config.yaml
num_hidden_layers: 16
rope_theta: 1230.0
parallel_block: true
init_std_o: 0.0101
init_std_up: 0.0572
init_std_down: 0.00533
doc_mask: false
z_loss: 0.0001
max_steps: 6618
dataset: "wikipedia_en"
Each number is 128 + 24 x the weight over its row's rms, rounded and kept within 0 to 255. Layers, rows and columns count from 0. Numbers have three digits each. The size before them is the row's rms in percent of the matrix's.

# down: layer 3 MLP down (transposed), 1152x320, rms 0.0832, rows 421-437, columns 160-239
# up: layer 3 MLP up, 1152x320, rms 0.162, rows 422-437, columns 160-239
down421 097:146086100099145157131098127140164119179131121100130119126109106112078129121163146105136141122107132140129140124119181153143170123150105097153139145177142134153113143118135131090139099115120123109125125159150108109137106146108143121140147153
up422 107:166148120116119112158102110098113131124119129141157139106133150142136128132092140084181171112126133160105084160101127101161116147134150085177132084138153108171140119114156148122160133147150090124159089163118115120094116122137132149085141118
down422 113:163128119158182095125177165063131136110165138135149109122135133128116095104135155082136185140124104117132106147112124106121072116143115099190126118160138154144136179089148110118131141110136120147117111116123132071115126110125132142121165089
up423 097:131069135141113145146128109155154155088102117100132139090114125122169119119093150159121145068144115144081103140123111111130133134101154161150160110094163134136103151133118083142132145122153117190183153116188092130119122169118087125118131087
down423 101:103110118122129163179135134136133143131160136132148111099135130110140162144107135177089152111150103104163170138102082094150137127127092118164127137087125173149121099119091153154151110150159169150126105146195082119137103084164093153137107149
up424 102:116123153109155104108129119112120122119121137122157106159110170127076101125106157117100124090197096120131111153103143078142115140108105163113116119144148140180072144143107172099126110136132159122136112151115124126155149102123125173156150160
down424 100:140140114144119157137127159126134130136117142110098133075131075103180145131145117144172134178074185130127144099151158169130113119132161114139137123103116128095179109156129091155117121120103100155115132106155145144113117155136142106083095087
up425 087:115119124140118159128141118098200129114124120109123147108102145139106118125118114144141137137146153153131075097108140106138150102133169101154112128100144110168149152154124130167077134143123128190135098149156154118151108134143102072082116119
down425 092:144175077147158145149153126145058142119121170147123144153115103163135106118106114116154119116081109096148141171161100143126117163121134167099095133161129124096119131125094138156135162125110145088152151095118124189109142126125139180125129160
up426 103:082112174146116122127139113158108161163152119151136129150098114116108115171124121109092127124166121097132091134131101190103143130130074162142116132099132134118123179147142155096108106167164092102108152155148102148100122085166107087151112109
down426 101:183145088095130138118134131102144083087105168111107124123156135147159147114141148138140115119110145147132146122140141068138109128152204100114152130150132098125145098105099086135117141092108173142149112099116145121146112137103125154101160148
up427 112:147154125108090109148119101159137101182101096143133088093120132134088123147120121149155097127178158161120096085129163114098118102138156089125153146092119124127164144090104110129102133140111156125114097115158106130128142140111109129141116122
down427 115:086115142115139136129146154147144126150118151122137135141137140165132115157115109079140118141104127168093153170117135107164123146190077116102098161094101131124125139146112115151111087136134146135120089157141101057137108112126136132138110117
up428 095:092105102125102127124129146142127188142151119115096126128136168167115118086155171099085151133132135136136151073108113126132147101132138148155127121116172116110101159068153114153161175110141155137116126117104127153139139115106109144156126138
down428 090:134158148156147126131099113153120102125084118092137177138130084099125132157110114157152116107152109113122127168141142123156114115108100094088111135145110143107153111173067170110109056137159126144125135151150119099132113147110160092116132165
up429 101:161106154104142135131130111148144135138150156163155138117147106108138137122149149151130144117180120117135126173127105135106117166139154114186170182111122129168116108139101133119136109108129122107143104153164093186119108103155134122103124119
down429 098:106124160146081121168129131153123112116095114127143106150128136117129111153064107083125100118079135149103136127092125136127134094107128180076110086169138138106125140093165154118138124129152104158114145111080171004156132148127116139151139129
up430 099:133157127114115117162100072150108144132161168171155121089128118139138133147152153134139146105116114100125154114137104157116111126093163139132155166141123121139137153149147142091109097112142110139146127141147158102094131090082120119159102123
down430 092:130115106136141134095156168073128117148109094097112137178127132147139157126127129089132105143166130164147102131149149086143118128176116124112131116097122142122147127108112123131150127150103138136108137121084134202179128153171161146084150142
up431 096:125181137113124130071125138139120097119089149127140131133099122125094216084148094145119125129153171133107138107119133119120147145154147097116152104082143112093080141125095122135124146192160126163097146139140138098138163095125150160138085081
down431 100:124102088098169131099127115105156149132151134137115125125086098140092109120118154112141103128138114134120115142117190131121183166123103159086136183134126132165131112134153112143163134170135108119162111132131125133154098135154136143143150119
up432 101:128160142111146095087135133137146067131103132179110121092153112121118182098181109130094143138095132120108102112115155129127112112119122143166168138148134094113156158121140144130092087108160107186115150134134124128123106126117138150168077159
down432 110:053161114082151142064129097179137132107136148121111164135113152111116132114127132102139140148124148141125126157129139126113162112159102100143138088145127111106126151122135125138143102138154127167120125080105170141127105137111118096160114124
up433 091:116118180125135148131171144148106096096123105137080120151169129144121107079156154112114102128157141135143144115136091105119149104136130129136131143131163077133141120116109126089084123108138151112109115143075142146114158136119131079128130170
down433 086:134136114119105111183138098125159150133123150135150096115107105133123111131101115140126119142096122108107112140112145127130086168132184152129112112158095103101098139099135103146088133089120137162091171115115104078093128147131133104133149123
up434 105:131134144120103124102127150131155172117167149136143127149107159077093124137144098154107113148158115101144154122130106122131120116168084142095089131103111163163078098095111129184102127095131138140118131147147155126159127105152142145137096125
down434 096:139134119143139119134121117111127095125094136110116128116160114149164140144116155102163128081106120142119098138117146116146134148120161081174160130133161089085153169142132113108185145121125136112123123111102121133107131169093128127096146129
up435 102:102141137128160093087124133151109164138136079135138078156147108087141156116146209123148127110134125134122079150114098146143085170106082125131157115093114149120144173145097128102147107148156126169120150145103122130112136120150132119138147135
down435 095:159118135080144156128123138113151123130093150132139172102129176159141126157134119142133116137111168157141151088129146125136151139143118120116090124123148139138122099091145109145138124114103151106168137143168136130137119134100117111117118135
up436 097:129083167113114150127144143112124131096152169100154118131135111133159138079089114118122110082108120148133097134128113134084142124100177136176118163125120111136120108113124135132153157120106137123131090068179114134096133128094145170135100079
down436 093:126139160158106136161114087131152128149101072131035154106090123120112122166158117175117135096149114158119160137134126146168151131108138123139128095134094136155131114104131149124185102217146135148135121156079145135115108115123159133166106100
up437 089:064085114101143160124098086168085131152121104100118136147155145130094144139158128179083146123152120139106130118136126122131134171116110116129148119138085147126099108137081137155160076150175162129100119132139158163137140122136091158139117111
down437 090:196175119137104112109133175130171132093139151126141108097102136118141117122104125099177147134106142100140150132130124143131117136140143122126099126142147121122173139073174110080119155120125122131124145144127097096118137140154155118117118152